config = dict(
    num_hidden_layers=15,
    num_key_value_heads=2,
    intermediate_size=256,
    vocab_size=4096,
    norm_place='pre',
    norm_eps=1e-05,
    tie_word_embeddings=False,
    init_std_o=0.0114,
    lr_mult_up=1.09,
    beta1=0.9,
    warmup_steps=476,
    max_seq_len=128,
    doc_mask=False,
)
Each number is 128 + 24 x the weight over its row's rms, rounded and kept within 0 to 255. Layers, rows and columns count from 0. Numbers have three digits each. The size before them is the row's rms in percent of the matrix's.

# layer 4 MLP down (transposed), 256x64, rms 0.0786, rows 25-131, columns 0-63
084:131168073074104171144106125112151127175152130158119148108078155119155127114145143102166135101145172133089139115136148152113113141109127142130104123162146105127120088135129132124144117108090140
162:108116135155124124120107154161100132134089125118156161138113132117104184121148125133142125156101082086109133111101138129105157122122173131081102173112127133110108174148166113100148125145089154
065:114144113106136105141094171089118162134065141130107128182119132187138153138141123115085134078111159129133115147156133161118100149139091118146128093143116136118150124115114150157131097151139129
098:110138163166102127142144106115090179146110144140117116158101087164110118143104122116160094117140119092202141118107122121136129133171086130114151104126104128120097100112136170138149136125149118
088:056142128122111113135119146118145150140170104116115144112110120136130141131132157126165152120102120144192124122117131146101142166108097103168177099123102125145117130149133165143093118125118070
125:135087159131136136101103175131126121146142121120150090138094161100063182095109101150131172133150166091124132102138136131113114124158146083113108133098130140154111137117124135124148121128136166
037:126164103126117137155063146117113171144088143116095147133113118143088098143121116111137125092140113149154145120127108134122087141167085117127123100146119122164168128086132092157134138157171123
117:102101160134099083161117135150106136122132120166143116143129133146107141117142135200165104104099144088156154098103111138128155098107122149175133134097116157131124115117160138139095149094117103
149:103111181132148105167152115118084089142134154138143105178124107125130167104129134112156115138137135136154116090095141118159118118144166148099090132109138097093177081129139127147121132113100126
166:137104099100131128136086102139144085138140112125166124125157111124168131154117146174176114145165127146124143138098121107132071123126152160128147121148115123063146092118110093150157128129160125
004:195127105108152151113143164164113176148118122099118141143120151125156149128145138153145123129123140125111152096186135130153114178162102144105103122122100116109121129105125120128139101196130114
086:121152092123148131161076130095096162134150162092121141114114148138153141130108088149187126107112141126180135185139130140141134123113106168114095095112102133130112098132128115164102124121142131
005:148117151121157170140152119118100119145111092148137167138128133146169161118148186102141139165149163124152155113109129165167147152131155171107119130154171152142154128125124152142129103143170115
004:179142136115151187117139122154124117180131112148124170147096152143162133136142168134111149138150136111131139116159132142164161154138122160078106127130144162130140137117124131175130106184130151
134:089124152142128129119165154092174116137141151149097123114141124147145148085120129150162121116124118103117127141098134110130111148082103142147109121120083145072130152159145207128128109129102145
118:147156131110167132165111097119143158173129148121124154119172118104126168167124136083130105133109136125129108125110131131119093092119079105138129147102127087095098105156166160120149141104153094
089:140084124168115100078136139148159104146177103135149097154136107148129128126096126132126133135114141141111134154127129133158166113121132160114083095162117110151192130121166093141107113091107113
136:102139147100148095149130103103162092140124107121126138164116133119083140122080120181080101120123096145175150117133100104127114107137125100131174136128103131132162170158133143109136169130132152
003:128074114114127152099111183152149128115114095114095106094141137143135135086125106152139105111122123113141173105141121133116078127142128112066120094123144124106139149112111136136105073135085119
004:111144125132120092114066142117151095141145149147110142139127150110111101139122064123091162132157095151095091130146132112095146083095103101110136124092128115116136103114108115128106150100083136
118:158130098139132118160081141137135162148146143128132125147155144110141140088159153082144121121143087138109111104154104141160073133092109095162096093113116131128079135114146156148119120121154164
121:094112112119139134140149107145145136094105122129119130131148119155145156132060141137118108067122161163097155120141153140164110126114098143160156108167160087119165124132131094127124114078140138
122:141097143168176125093150121125069136098106130147090162135112150124112132136107129110131142103089108128105153101134149096138152148130127118178132115132137148125105100154134152091160080144167112
108:160170120083113123117168120105107166113120101112137139123147140110167125149104168099124152121123112184133146110141097147113129164109102116134135128126130169090104099118159100118177111101144157
004:108158123148093104160126060113134087114095112114143114103143109117092095113083152084135137123088134100151106094060136137139123132099152130145130126115141115159138111137135132124145122111158123
115:141131143115132133133127132111076127101131116133085117123155075132158152140149120132187180141112114133142120133120132127120143118112200154118120147133124175106135076089129113138095149099146115
075:133140104101123118138088164127169141127115109130159133136105149125105100167140117067130119140124171164114116151125140125137130113158104104108133132186161144142091109070117120120149114139173099
080:104140108179131151150118098130177126108146159148094146122124096110134124118159156142126132108141084100105111149141101142136140153100098121119153115143089124103149072157148144185101112110149140
003:087151127127102116159102097104180156107089169095139119141154125115129114116124120146112107118122159132156125109098149159109111104090162135197127155095152121134135123163116131105157154112139114
003:132080104127111160121120150120158084121117082096109113121109162147152150132134147124120118154105128134113124144119132164149121123091149160092154086116151119122144147137062091139094091121088129
090:165130114101123097142165087120122118122152114111157110180160123152100135131119128102103130119159180133108145157155129153112144161142135117138106118114153120098168124074105080145117111097125163
003:178143189136150141136112092133109134160162115160125169157119125161147148134099138129140144124145101150148136135129126138133166109145111133067098156129132167135145108126142160182113141160123148
151:117144132156164092146117155114131116124104125160136125117154074137158107094174089158156113155122132143153103098131156111117129145103105136083123147083107111114105135153187140095143133135115148
106:127104102167174101140118121138117140133128125119108092171086116131113122086155114187137154143120121141137137125093203152137117106182122107134095119099102137129105145115139151106151132141123131
079:149131138104112143077129133122160135137107111107118129077147144177149118159090170083108087114117126195116147123147113132098164119114140134102141138162171141115141146087119115111139127125139127
115:107144118128102166119087127089132166077112160148114110115127150169117156115121131124132132119153118117119169125130105118150072189129103152111091091132104157116131111126097165150149126132152138
116:126113106110137163100152097125139144143135131102149111098115069148124130174134109125133142119136150114100104201148098153135148130146109154115075159129143099120134128115118172150126128146085163
055:144137101073107110128086182159145136122122119148110120165168104128150130138099116127111111112173147152132162143133133149121086111100104099122139128127160136134136126051118100145134133144156148
080:088139092130095140178121123140154126121094120127107142177121122141090112155117120161123141163125126154086120104152118134132133101154120144158151105090100168093104142146158135135073130104159145
003:119142139119135135112151107095128140122091114129160114106114126141117115122101163097099099145131150116150105110094179169121091164086159132182107134132184116146143099145116144116117114086118095
105:084197116144121123113080162119134180122158112126106129151088110133162143169124167091154131111102116127159144138145125120152101129108088093135145119126141117139138161128137108111139094103140136
093:129122099194080136107170124147091150129106135118135160107101152114090138164110121085138111114124138093149080147176140127128143124159141105134110116105122129154106100151127121120143140145173146
151:119091133127086095155125127128147142174150127145140102163164098158115146111124129142121113125114162107183085115119147118127106124157113095136144145122122143125074144141113153099068119144172136
099:109148123107097108119096201146148149137128096139113135151080084128075131144128118136125164123121138096144136146119137145110095105121150111111129133103098146148122116129168166148127126142189099
079:154180136154113140166084158137125161119098155130109126127110146117139095130127109114111134152114145128123138123127172135066083139107103102131132103122133143161090073089135128147144138137174115
183:149134164152129130176172093138140094092105145127137143131094140125139124103160115121168120105126127094153113108144140126149120143112131164174115065098125091103096142116110128137135162168101141
036:095139110146103152124141117110151105141154152128133097158135170119087100127095126140141125121141126129150103155188099195113090111112120146168121154131136120109150117151089127125090148097094143
106:112157130118112168176172132122076164121126098132155132129113116137123077123132122129107129108133147156159165139088124112163127120130116095134089105117096108094136138148143113186127137094162145
115:104173113120162151170119059107109128125096141132145104173113128139126155135108123105113096132140142141130163165087138153124142139165095141157147083119128090106119126121140117115129124108095169
103:108125098100092110088156112126183163088103118169135167152099118143126159140119142120157151137098168168174141105128125086154110128140137125125136160147105123109105111128147118144143092103120118
118:127141091149154119125126152140090158146133153139131140070119101141105116128153093099131118142187153112119072173137105142117154132113144093105109123113163123108136159129135173084129119154129110
143:130128107107079157119150145130139154102149144132162105139105176172115116112088145095089139110159090149081169146099132141090113137104134144091117126139153127136146137115102138143135122133181119
135:095161093099124128139094164130165148119155099159116109155093141162100123150137141122093162114141156142110147140152099126099097175148145106081087143132097129113136091118131165149122127130137112
168:127082163136123116137143159117133129164131111130091155147112143172139170159088090123123127168117148081112123148124109108101124118116086094139107136126075151155123148165142157134123122086145128
101:103158144127116108095104118109135149135142114121136102130094114120136081132128100161137148110175142140166142138106084170174150108114147134144141093130087091144156103099118188144119126158135140
114:106114174120128116118124123171103102143113154138145153121169103154104186117108087134145096145066122137098144114140109091119116130109109156170143120134188098122115123116111132138126135121140155
111:144128107122118095147145187115088081148135106095090116129119124105167132117152149098121126132140076169107156117158110118131120130105137133131133122139141117140182122095122110136168178132132169
067:132142136146155112165062103154115167140144114124136105152127123116100127138080124127164122147151139108165105146149142130116072101166105117165132108117125106162091109112119118160134110135172101
066:137176101149110142121095131115156170132118141119124130101099112117078088149151121110147117109139161122126119156148151145141124114129066113115133120150132154163117089077136130150139130154193129
097:094145117134090085147113121127130124128101106107124087164143103140114134156121159152104134123127169129147158158155117167088125150152099134106142107121137134120136072153149084179096127136135165
084:113109117168114123172088198115133135122071124138090129122091120141177101133126179099110150135113123114131128108133154153135109142139123144118142121111112133147126135107156151149098099146153080
004:161138090108126166102168115144122146149108117101136129147091158114143106140141164127115127125105155095097112099165115130161114175111111169105128126107106108105109126113109079138102093174100127
096:127151127177138151113150076057141129157123129099132141143096097110156142107119134116139108113133140110155147131143139103137118136095104141110111115109087132085158121173176126135122132139153176
005:075119148135114068127062117097132114103129134144100119112136098103097112105105080106110119112143096141127108126102130105087137072116124082132121120114137120128137105121125135104122142080123113
081:164154113076117116123158101133144137138110120112104147133161121150134174166066121120080102119138158148142168131142123156106147140133127106155093075116133124115175135105112102123126140112130155
161:114101128147135140106109156152136110178090149133162150139093102102122169119165110174136141124127105084123122102141138104090107092106148132102119181090116146146107129149162113103153132146113133
050:117140129146149112131091123097142153144095154093104129144144150165097131118119106137107115146132133118152105120154105196112097128152084124154117096154104143158152108076115114172117135146153164
084:090102136162124135075141167130162118163163118120111095118114188139130123114121119112142142146106146098122142148117112092151107136114170096090128146156073158132128123140148140128180108112126136
144:107112154128128132164149066089115120130082165134095136121111084124140157129158128130118153117129109109135131097133138085121150135112130127209109170129106122100156129159118141162130118113133145
078:114106130119114129157123128106173128162089133094089155168084097102149120101146136141128134122146130115127169147167137161071100121150142110127097090088122129149154116141110142157132163127154150
004:168134110115132179106143119168128114158104100104118154140098173129155123139133161161120140119117134095129121099163133127153133147116106169069128115107124132110129134117103116172124098193113136
080:099131112115110136152122090095194154135132130108114144159114143117116134111153162138126138113131111102108145108121150085120151142103088159132134102099103157097185110161156152141094109130165143
095:149163117179117103129137100117124132154161154097104163063099128074118108103116145131142104120132099130166120153099087141104150135138089158146145131158142091126123135155132114125152154122129150
135:077085134088112127113144149118135101120142117140117106149163087138156134142128157141113130080123106160094136150157109155148128131140100154129162127135102136108173126136105112143109158089188110
095:114125114157126095106165109133131121170111106117148069144099093119136125142108098157117159149151160124126099129143128108156155118138105182158079129128139133153145098149178092152103107119121121
087:087124112151114097156066135150102142134112149100101120131127117133111091118111138150137140127147178115175149173177144150097115143129112150121114114110119125166110080111134096164147130126149150
081:134123156133091100129164110150124127142143149130150106179146149139069128110134118156141098141129136121131120113135079191100094121141146157133102074146117135088142104104111130140106147111118166
137:111077161144184091126128118135122101193135147093130106135097128115161107124117141099132167164114133156126146104115140153136147131090117128131139095151128075150121144104116145136144118094151100
141:082113118079109135109121124101173118147141106134159139147125175139123135134105168129135135135094200144077159114123119128124111143130114140125136138181155136083134142144131105124137101084115124
087:108132101100138119136105116142114126139139136130126136167143085126137148151107106202127073141119179136108169172125159166110123144148112110166107113081118106120125136118113109113086150126119137
080:108203125133083116128149118095160123093119186120150110154090144095140158063122140155137151130134144129117160095132125092143144120115106158133149107121147125117134113151132112113101137108125145
096:123112131159128130116176102134102103113140139121124155143133109131181129130096171117144137105184114106138086176131135158104135154113139154118144149156126070114107084117127147116147102103105099
003:157113118112104142100120131141145093125096089105116112088120132154103102107083165125125115127108113104143123084100156149126080171111114113089093113109164116138126113103113118123122083148083121
115:110134121141102099111123093136101117137096117110091108134134130138119143118120108158200117162171147113144108173109143107129122150157142191159093115141141146136129106123121113155157073111129141
162:152137171137098132163112132113069189109134122138095053150134136124110141127103140122136174132090164135143133159128120117117105152141131127150136153141106119136115121142104140147130069119113112
004:082148148152109090180117088101174102122128130153117117105146110111107093116093113109106125134109115127140115134068141129112125092095154106124147109129156152162157130156131152137136135077138137
127:126150170146122128099127064143099129105120106118119147157125141135152137137079109126115154090122119105131135099157149124165121092156152134176138167142125106138159091147089113125101120171100131
102:097100172127114144149180135136096142080111109112120112138120106137076161144111101147125136122120110182120128103124181094179138131119140109109111163096135153135131159139147108119127113153154127
117:090129119143143132178092106148166183120109129114145103123157168138104128149133129115094155146130127148091108113157185135108091128129126145109144106107125122118184073125130114129141099115144116
087:094139114099122129156098150119117115140107116115106101187148073148123134151111163103161127104126115099147145138135148141131096114136079167149118110088124143155130131111134130174105156146144181
003:152121111127109149100133107129146057104105067153116126111112170163135134099122149116131143158131124128137123100127138185163123129081148160111101111121160123141149102112086126155122106121102122
004:068125169154128074147099117096146142117139142171123128110154096109105116114104109099133136109159112138150121147096138124092146090137141086141129143144167164149153117136149159121139145083147132
143:153074091124138153162181143164117118111100115165126102149150141152134100120100154139160146131113124170130171119118078133112157142123163125109118119138114168100087126113131112117138105091131130
087:113177123137148102139155117112114138089106088095126116142119133147157126134142100151134140090149119156115134147107110149098142069120112068118136109111085158172150138144148156132130110128173150
004:117144158147137104137093154132141124112161170162126142139153121153117151137135092146120131143167117184162129161151167135110153105145150109178138136145160139152148131149144159118158183100148123
103:117156108133148105101123132101146134140099142115131123089089149111097133164125053107160174128117107098107147170138158136112138115123177141157120178122137167102143124145117111112130120119107145
136:102151123119116144143130127136074129089096182111155148110130139128095158101140128093134091146123142096130075162166142100149129104113137123152148171096167134152159100110112125122119150140122155
136:153113099126143124176121132137106127149135099069143109135159134134146123094158131136150124130131103114116087138154138157111102107094117097154098110133132142131107194121147181117088129122178142
098:118105155135142150104135167109165154112108128120113152107111123157146133104167133138132160108095094117107092154135149145121162138126128081144145086138190153137107125093104103076135144147122099
004:086149130146108081140078129113164131125136168139119118122131132099085090138116071115097133115134108133107089150126128103083141090103111091151146138099119119123130121126124117117144170079110140
138:118118166150137103119081191136184137109127087101112098138167105111106151149129138140154147117114125130122100125172112133093134120133153125182155138133141142146084131087146118139108099133116122
111:070130138115116101113137153112111156121152113151121149150143172147131120151131150161127131078130098164176180128086141132123115113145116099139134105138086124135132181126124125134118108071128105
003:151117115100146148111130093122092113142106080152096176119088124119157139116126140107116145121125109105097126079148115120141147132126087122061086112107122149124126107074112133151123103159136129
104:130127155119100141072129136094144167110102108129124113108160090144115113112074138151121163136101158091133123112149136168139185097134107137144197138110162133127128132122134125136137130132161111
061:125087139146149138149106127114117123130141156094128134106124136104134124088086094144161131052174183148098130119124125120088123114094123132124128145136120120148154114124139093158126182151147143
093:147174125160103131120134102118132132144128158140079123103079086097140131131120190122133129121152111128161096170119116156131155140166108136129178105137105069139115105147126121114130120103118113
069:096123124135151130183128139085143110137118093143132122108116145178148127144125144104190093121121100111151120140119125136135107156139099111126130130069108113162108104148167131119165109117180153
# layer 4 MLP up, 256x64, rms 0.104, rows 26-132, columns 0-63
157:137092132122126150087126148158147121147118110164159123163072158112124175097144151149124142141170093096078104111092116134110123106119141126114097143114147121111095155139156163116156142145118110
075:122130097158093146099148117093151124081099125143139144130130161088137115120129146116163106147148126111100149113138129118188111116087184155118122175088120148122120130132093088107124143135129162
094:095099121117131140134103151145144099101136096117119131132155144097138153127118128148164168134114169138063134138147163121103133094100147144160102162119164143136160157164107081126105105126100106
097:188139109116157135133132119122113111106072162161142121149152126133123124120123128139087085116154166110087137142142126116136117097158152171113087143135138129123134110100150099112153162107127189
120:133147103117127111103162150142151118127117126151160140109115091115126086126091157129143092142118088190127113142172080094149142097087130121104134165115144125119100121136176109145126120095139109
042:135107144129134126122152142083184123133126131108151092137128120127147143117137148125149152140099169078118103146127173120132135093088131156122134133101126125057114095178158171136114108114117122
123:107125145166146169117137145106121098112107124090123137119136092120135111100118134118113176167129152089126103134135180116084122150137150130117112209131172107130143157151110108141135122137109106
134:134183122103126128115168169111178141135146090139182121109113185102129142118126142128130105129120122138122135097087118076154114157138118111102118131129094143083078126105118140127136138141132155
172:157124126105158129106145122152117120155139147155170155051108118126128122123150124126113150141181132101105094130128097123145121117095138084101081167109102153137127118115148145091124163159126114
005:120138162142135144158130124120160121125136184193162123108154147127124143138141150115148131159143120120143129156096149162133140113128160129138170143196124156155155152158139139148139152095159163
079:140137142120114138109128124156165094099136087160131103151119098102106084124139175082086138140147129187068141111131124121130109140169126103122165140152144124131130155098144153117158115126117140
004:124153119141103127115110157128145120119138200123128097104156148107101104133059123130115116080109092157104102119148129122125134109131132125149163140133103139122144108134122127106147171067094099
006:142155148142138136152141164134152145124155181171140120128166153133143170124132136128144129167142142163116134159130158167144143147154167146157169143175126166149159139153151155127160147108146131
114:156099181157108123090139135132121114121164161112125167112141129128107122083190116122146160137125113107127095118120165143117144135082145110128161111118169125083132147142122158121145132136097084
111:150138139081162131162137141153132121109154116161147159130130159113142141109134153087122069124163149125099110137110125103088149126128123143107114147116117113076092148178131149121122176135085118
103:108131157121160179123127111143136124129094129109108163088124137141127120112165137104157128136127096112160143124133142138078092139131117101127178169129153124114044138138089144114157133141126132
144:142108099117136095106146130109172157178186118137147135101168128120118104102161135127095132197125087129152121139138087129108129159091130106108120142114134129128105108107143144099116126090117125
005:123132097111088117102119051098107117106090140113145099140102111103088101123099104068098107116106099119097129089103109120115118105107108109133101124126110127126109108115108106109100136105126119
004:123095104091126117151161109131105137121133067124101120132087081123109155099167135105152086139086152113092117145094117124151090144120132108141090129109115110108116124121130121103125075145124099
108:114138114079115155141117174155164126113136151159168159090124144152156103108140134114123096144145105171105100125108117094177145172106119135106091161109137123081097119135134138136141141111137124
130:140122157147113147134149135133164138075117111110100124093114143121101134118164158138121103117119093093136119142127172096145150144125140094130179139077133144131111129116096122126164167197112129
124:150081124082104131095128152139156120183129105146170081119114144119176170110109108152110174121122136171114150111125129119146145093066115131134109119156134109135158121135133132129142138120114126
108:111147072111139138154118121124139132098102113152165167135131156106112124119161141142109110141198115138123107109156143115165131128073147096113089186125104111107118135107128136149092111146123134
007:145151152145145159135140174152136163163154158134129160158141150146157145143167145179153175147155147150159152150179147142138160142153141140150133149146151154136125124141151146141146160146146150
113:124147129134128119153119117158177169153121085122151115103105155128078128126086143139083115134161140129094126116135127109170121110138091129178085134159118109142101145179115150122152097126125115
072:123125157143166152122143098114149146150111165139160104148120134094154135103104154082154130136107107091144137122159124111151107135096115126111117145098089145092154128203171111112132136150131103
065:140132128108108135113157137099085128118116080098123126135129160139143131137058142101126125137152199151158175139112157131129131129151146134113137120134137129162104159122141109080151173141094127
004:144144148163136131130142145153090152169161104140148184171126134140139137146174143160165172115137132133147134170178139124139130152133116125114105141132147134128129120112167160132105147176151165
005:132120108099130099117113082121107135115131141135126104127126091110076096083110096081116095092126089124099141074132091120121114099139113106136101129136122127104127126099156117092135124076118099
092:098131099109122156135125155089150133119124094157126130112152118096174160114148110096117105143106109120108133139127143095156127128109159093113194129108142155107108123092112146109147153176133180
011:147146149139151150154152161151152159141146161150135142140154156149158158165151150150145149154153156150142134157141154153157154170145158151164164146151144155150149144151146156147157144147157150
123:112061150141127174117097135154130075162119147146137142142092106141149120100151116099134137153126125114085106129111162129155122097120159166105143126112159093137120144175123134106132154148100104
109:122170139075128120114159149105160157158126151136176141088138105104103116157130129123130119120110096135123096114119063135113142140108131147108121175149143112131112102167125061147134124113125136
069:078154120155149140160113095105122146090104104115148166135141140139115132103172139159164110134112120118123107128116126141152094151092143077129109135071124135106109113119147191128137147142107152
104:122139123144139100134141119155112113179128112088136158126159138116141151120112087144131164161088138156102100087094136133135185084118138097154127145132154136138103121154146087102169118107110108
113:177076171128123127132145131168116114144117143130101130112122145142130135131111113130109145136109104137119114095124191106144115086103154136136130106139131141177092099170125122093124102117173078
070:104109104115113175140131116110142161141173124117101173133157155116131108129134106101100136113140123151118145126106115122111168105062144101137112159077150120097125125127106133135146143137112198
084:147117152128133113139115146127100149126120104155157117097163124100160155101122140111130157100130131114151126157094157102132129150119129118120082158137148091160173097087112101113189098147104090
005:121109122128106105108097119110090100131124110116109124132131125123131094122122130123126133065103099134098097120141096090110125092119104086101107117084077124098095119081118088099118131121101087
103:174093139109135115153150108133097090131085174133148154115173141133090112115121124132093093140153134143112115102121087142108160124163164164123115136136096134136108081099115136148106167123120134
099:145133164082170139126117134126174143102152119138113105130155103167142138117134141154143136131115140171080171091134118102116121150096117183148157136168130127123119133097136146125100097088111099
155:113096109100148139091153150122170129119149131155159210129137146103168146115127109123100073131118129171104120150127100116183123133127124110118086124132099129126123111118158139106145155130115144
092:149148121140141114097175139124104114146166102141132145130112102094146093135120167122146138143108104110153072125129112098132163122094175102120118171120156119129129116132183132125089099097095148
085:129140120162126155102139117166116114138117115124170136134120107111143204120135159111100107128141085106133111101150171127112161102104124150149175183130114130094102114121120137140101090117107105
157:124156110142159131091142168118125134132138116119150115090121172080141144137102141123111144120153118137125106119103139131160138128058138101091118189108118148132102101105117162116187150139126123
038:151113151111162112126121142129134164106089091120096148103140097156146149137172134126119139145108133136077167100079155071143144140145140106092160102128126146137123142103172138137159103133145120
109:134157086105146113102117121093189113117136118146147117139152135126114181124138146131139135115129121110097121126195137117122114120102133149137183133156132146143082106069117164092121135110111121
126:134117143163115094082117169135146089083129141096106134132114141140123138064124138132124123112133136089152084080174181108151157121144126121102137130108129161131108153130116148124122157158135115
116:125141115083140087140130130150131104160181128148175127119184093095137151112119146158105117146189128160081137106146124139127115113095123118114097117117119138137166100123139133122098116094110134
117:152101170169122154116143123095128099062147139078129140144148135139125130112166149159117145124082092129140158065120154147105099081114115124140128125134141151129122147144088126139138137111126113
145:148085152144143145158143081157087111166143147118126164117131155147152137120147119106102122111108114124107131115118180104105158087153144119130131158150164110097134179149094109113124105115112090
120:150089172136102137105181107148114107159102137101141130140089153160136104116125126126173154186090117135155115124077129131133145115138118115121114151111159109113107133151175100107109118123116099
149:117111125146146158109135146141156184117138098117157156093134162143117110121105174162103122156131120118111109114141130076149154153092152122089100194117116138119114105105126146105158108121110110
123:126064128102112137120104119155158132167161117186120145092111183099113088123103118121144131114154141151150158098126166118142132146114133112079111147146104138135116141155118160102148135136135104
129:128149085125152130131138143105160149119133120129105132143115156126106076106133159125084116172149115104143121075101121159183121123122120088088110135120087182114104108116128149112150156137142127
110:147106114150135155134132130132168142094105138170192117110127108138127134114084133122113137141149177083157096129116149115140112132140097129149123151133107112130067110125111154122094072121144095
084:152120143100132155141136120132132144148130131185147153124090123130172108144128137134124142135122123167062108097153126106139153148133104140134094133148094084117158095146166153104159113163085110
067:155082155137128137113153124098150143155133138108173150143163125110130160107123181110146130116109107110086104140152138104113166111097125120150107156075121152105113122167147113111119076117101145
092:144162103100143157104142166085128109107125113134133159138100150131146120126121086089126121119139108144101126140097135107162114122105132158117123152132107128134125205068110185098136136139142135
092:166104118173129127102121148109122079131139123147147130126097128119145140109113169117110135181134129080118134089160106125142132140058159168149115155143166101120106135140140118159120119147102153
005:106116137111114096126088138104120099102132142157113094090134103108088131069122096087135091121129082121098123122085123123104117094126130099091120106153110140107128118119133126090126103074118132
068:121127110108132102127102146168123119093167140139124113116131141140094090154172133114132150134116110141112092158119127149111131142145124106121143158163167134179076137053096125124142141130152093
005:151139122130129161141180125158125155155141102111134159161119136153165146175165161166148156142108181139142129148159128138167121172126130148160119146106139112139116135143127143160135136187137123
081:098156088132125156137120152094144116084100114150154120148150137126141107124148131154128085101118136147091127135124128107137133169087165123106194165098146119096139128116122181109107140151120156
122:123085137135128160137095141165140121135122137135133133131100120128096164068165141135134178142137112066093081115125160130108118103122153134119098171149154128128112154167129126120151135161111102
065:135118152158160135103140150115121123129068126141171164114141154135118145086127149126124143136087106083110133105136177081172126142103140145145162126111123101112140144144106166138130126094115081
096:158117143113120147179119096131110127124119167141102152154168105128131129115137134128121125132138104136096111105131153148124131124149114186169130088161171083081134157120077130109083130144110117
126:119166125098133101146139114164128125192111084133179115113143159107172115140105133137097090121134131158105149112096155107153157081096143159124107145128124141114102117142129149097137109127098138
079:138144136141138108108122152125083111091157120160147105097183119174119137145124117115131145142094119125123077122100116122159148122098127149115171166190143127123111139093138098119113091153138105
005:121126133115122106129102136097126112100139164158126091098150105106099132081120098078116093150127089122090130129100137140113118111127146106135133130162099157120116118113140142072131112049117119
061:146112145145148133108108150142072101090161102133115126096114095125140112138091130106145135150110169166148117167132116153134108118167172107116115149147131090147104128092108088120117155123097085
093:099122165093144153134124135143126105095109119148167113194144131163143132139129092154123133136098133135104130124140164109118120114112143093112101150089120157135131171162127157147088078147121090
139:152098141142141123137113108162132120118133082119131189107123125110128145094135119140074106149143094144113146123119155083139125101100165136125105181100117140192121133133132149121172160135114124
094:107076148111131190109100093130130144114135154143118161117143142159135141111131144095148125118080116104117149168130124147099096139142147101131162133163134100140092154147082178120143125141138102
087:150159139095123171111147122110143115103119081153159125158112124128135158167143099111137122126133095174060137113093118120150118101147119107126158139156116155114138163101126148107071108130115127
078:113138114125175127125107159078162134129080105119083172107134122154144108127106154130141159131102128116104138112107156099144158114121112115137157179091138129157128155147135145129140101096141073
139:129132116110126135117148122159167131093160169173121152090095165105116125092152180119107103110102103137148081118134126144139131156134115106110123168130113155121099093144144114127175107105150101
140:195117153137147118099163130134113139103135121126131142097140123117109122118120116127102086148132078133168118132147153147123135146094176139126094083107128139134114124116117110097110162197128166
102:129141104111160200138144155105144127129120133156101142102132134123101105126190131143116069119159144111084107130112128111107158128116139093115171163099143112092139129127142146111127165154114129
070:131060140143174151115115146140100117139154051128110116117129115176111093181150147118123137110127140128138106166121147167108128155151167102123095149149115128119123150120125129151125131128129101
099:136156124089121115130119177093133130117118095116127109123146129120092144122145094153124117149081147129118184100129121129132140117126136126095118136113117197120163189122145130149126161157120182
005:111116116111093106105102090085098112110102130118112095126105119101111100110128097088100121105116100113099112103115098110106114084109116090128100119121089132106091106106114091091121124091120093
128:114138121111151090123124158097144137157156120143152146109098137104140115125122121122084160118108124141097139127138100157160116096118102064089115149118149139098131113104144162122146189183141118
158:138155060115126122111143097148160136113153118151163160066092140097106146170126118157122099096159147144129132095155096122163141130097144103125123147139135144099119120124129151118149093114106141
004:160149124127132153108148156150093163157131107100128148161118132159151135133157146151146164138124168142144149126180128122135141152151119128178074165073137115120102097116151149127118144170130124
135:118131094121083144110144128127166099145098134136169106122085155124110103125119113114142157104128179165104151145100122120141176147052121147106157164146120125110114146146109151125137125129150113
109:162160061082159110132123163147180141132156154138160129140140125113138099128119148144128129116122126113132122121158046144129140111101130134135155096137093124118126116110136149143107125079107130
127:128118116102139130080143115143101157130146148125140150095142165107119128133109154110078158172155119150142125138147090113141118133133147084106154112109164128113095085159144090133112135178091157
101:105071094125118132159133136144103158139140124124135157097125171046113127137104132140092136130134131142120135147153158105141145114089141154145142147125135097139146104125138121135167086089083119
003:127130117101104110135095117111092165140149181121113104164134118087115111103102111114118112095129108160095121122131115121129123098146118084147108145149121147114125126123161086058134136093120078
010:155155136147141163142163151156144155156143134127141158162137148162163152169161155168146162151137167151150142150163144142160148164140142156154142147126141129148136142149143141161147154170147135
134:150136098103111078123141125162166148127160132142170128151143119070127162135140123150085102098156140172136115091112112143160113108080143132146117133113122096112162139101145146166129114140110141
094:122125128118107114093104161171149149159139136173142189113134108095116135150121133141147136124107131126178146109151162124175137171079128190123137107120149106131104125108118112116113134124095113
008:150141137148149151154166132156140159157150123139147158161145154149166146167159164165148153146138162145146146156158143149156136160145142152157141151134151140148141160147146145162145146179148141
099:144102177135146159138119147149121106122154126096104169144177105150131135099162146116099083113102124121152067098122129130139138132141108146135146083117128090119099156106112159112141097132161107
134:138118134143153150122137107111090109100165178095140126134120156130082147086137115114123159111128127099124088088127122103144136130157140147169130137114162122122140144138078109121190130173098123
134:102157113097109155093122176132177130137121148178144157103105152152133130139089145097117121127134132163131162128143094086134119171129135144085116163123114108104120076124149104124154110116137132
113:160119168160145133140118123141115126122131133093083154110154109186107119121119110149118148085138092138101110081142191145164137123127130143115107133121154113102114139135084148140175145141098147
006:152136134136150146145169144154132149154147091142137168160119129166155166136185157158164144160136171142151152155152145144159126160147143143145113139130153126137131146147153153153127120181150141
126:114129066073113128107149144126109103128151139174187134121081140113151117114114093140083140123158139137142146125117142110170120133150140164100084129125115130104174138132121135129131144117146163
116:182143117132159171131118128138138116114120136124140115105142089138116122097136119132110102155155146101104085134179132139104122144112148154112088162137145142121098058096127140112145166144106171
007:146164148147139148156145169142162146140156179157139126134166157133143152149130151145146139158145149156145132162136159155152154142142165154162170151173132147149158138161144150136157154123137123
117:134122079088149129140139155146103100092151115150160135149116154104174144106136124097154134091165123172088150152107134094115142126116149155149100147133110101145152100144150128110107140077117146
065:117154114100107112119121120138153135100100109153133116166128110162140137166171150117101123176084070129152111150145119130164138120149125154136151100112136117096121103117139162094123074091112112
085:103087131090148127137125112142125132108137095116171129160177150154131137130113069149147122145084152113080168104123119109103100113108135142125071150127156169131147150125133150131100128154134136
065:154160130117110107103120128173125155111129148108131151142157095088106112137128121144096173140159172152100144126138142113127143083131156146129140122191155130119145131076108126143082156114107102
119:131149130143130098145140160127119141096135121112137141145115094131167126083169165142122119140110116121150131088086149150118135139122109106079139175098101152083096161102091148127121177140110145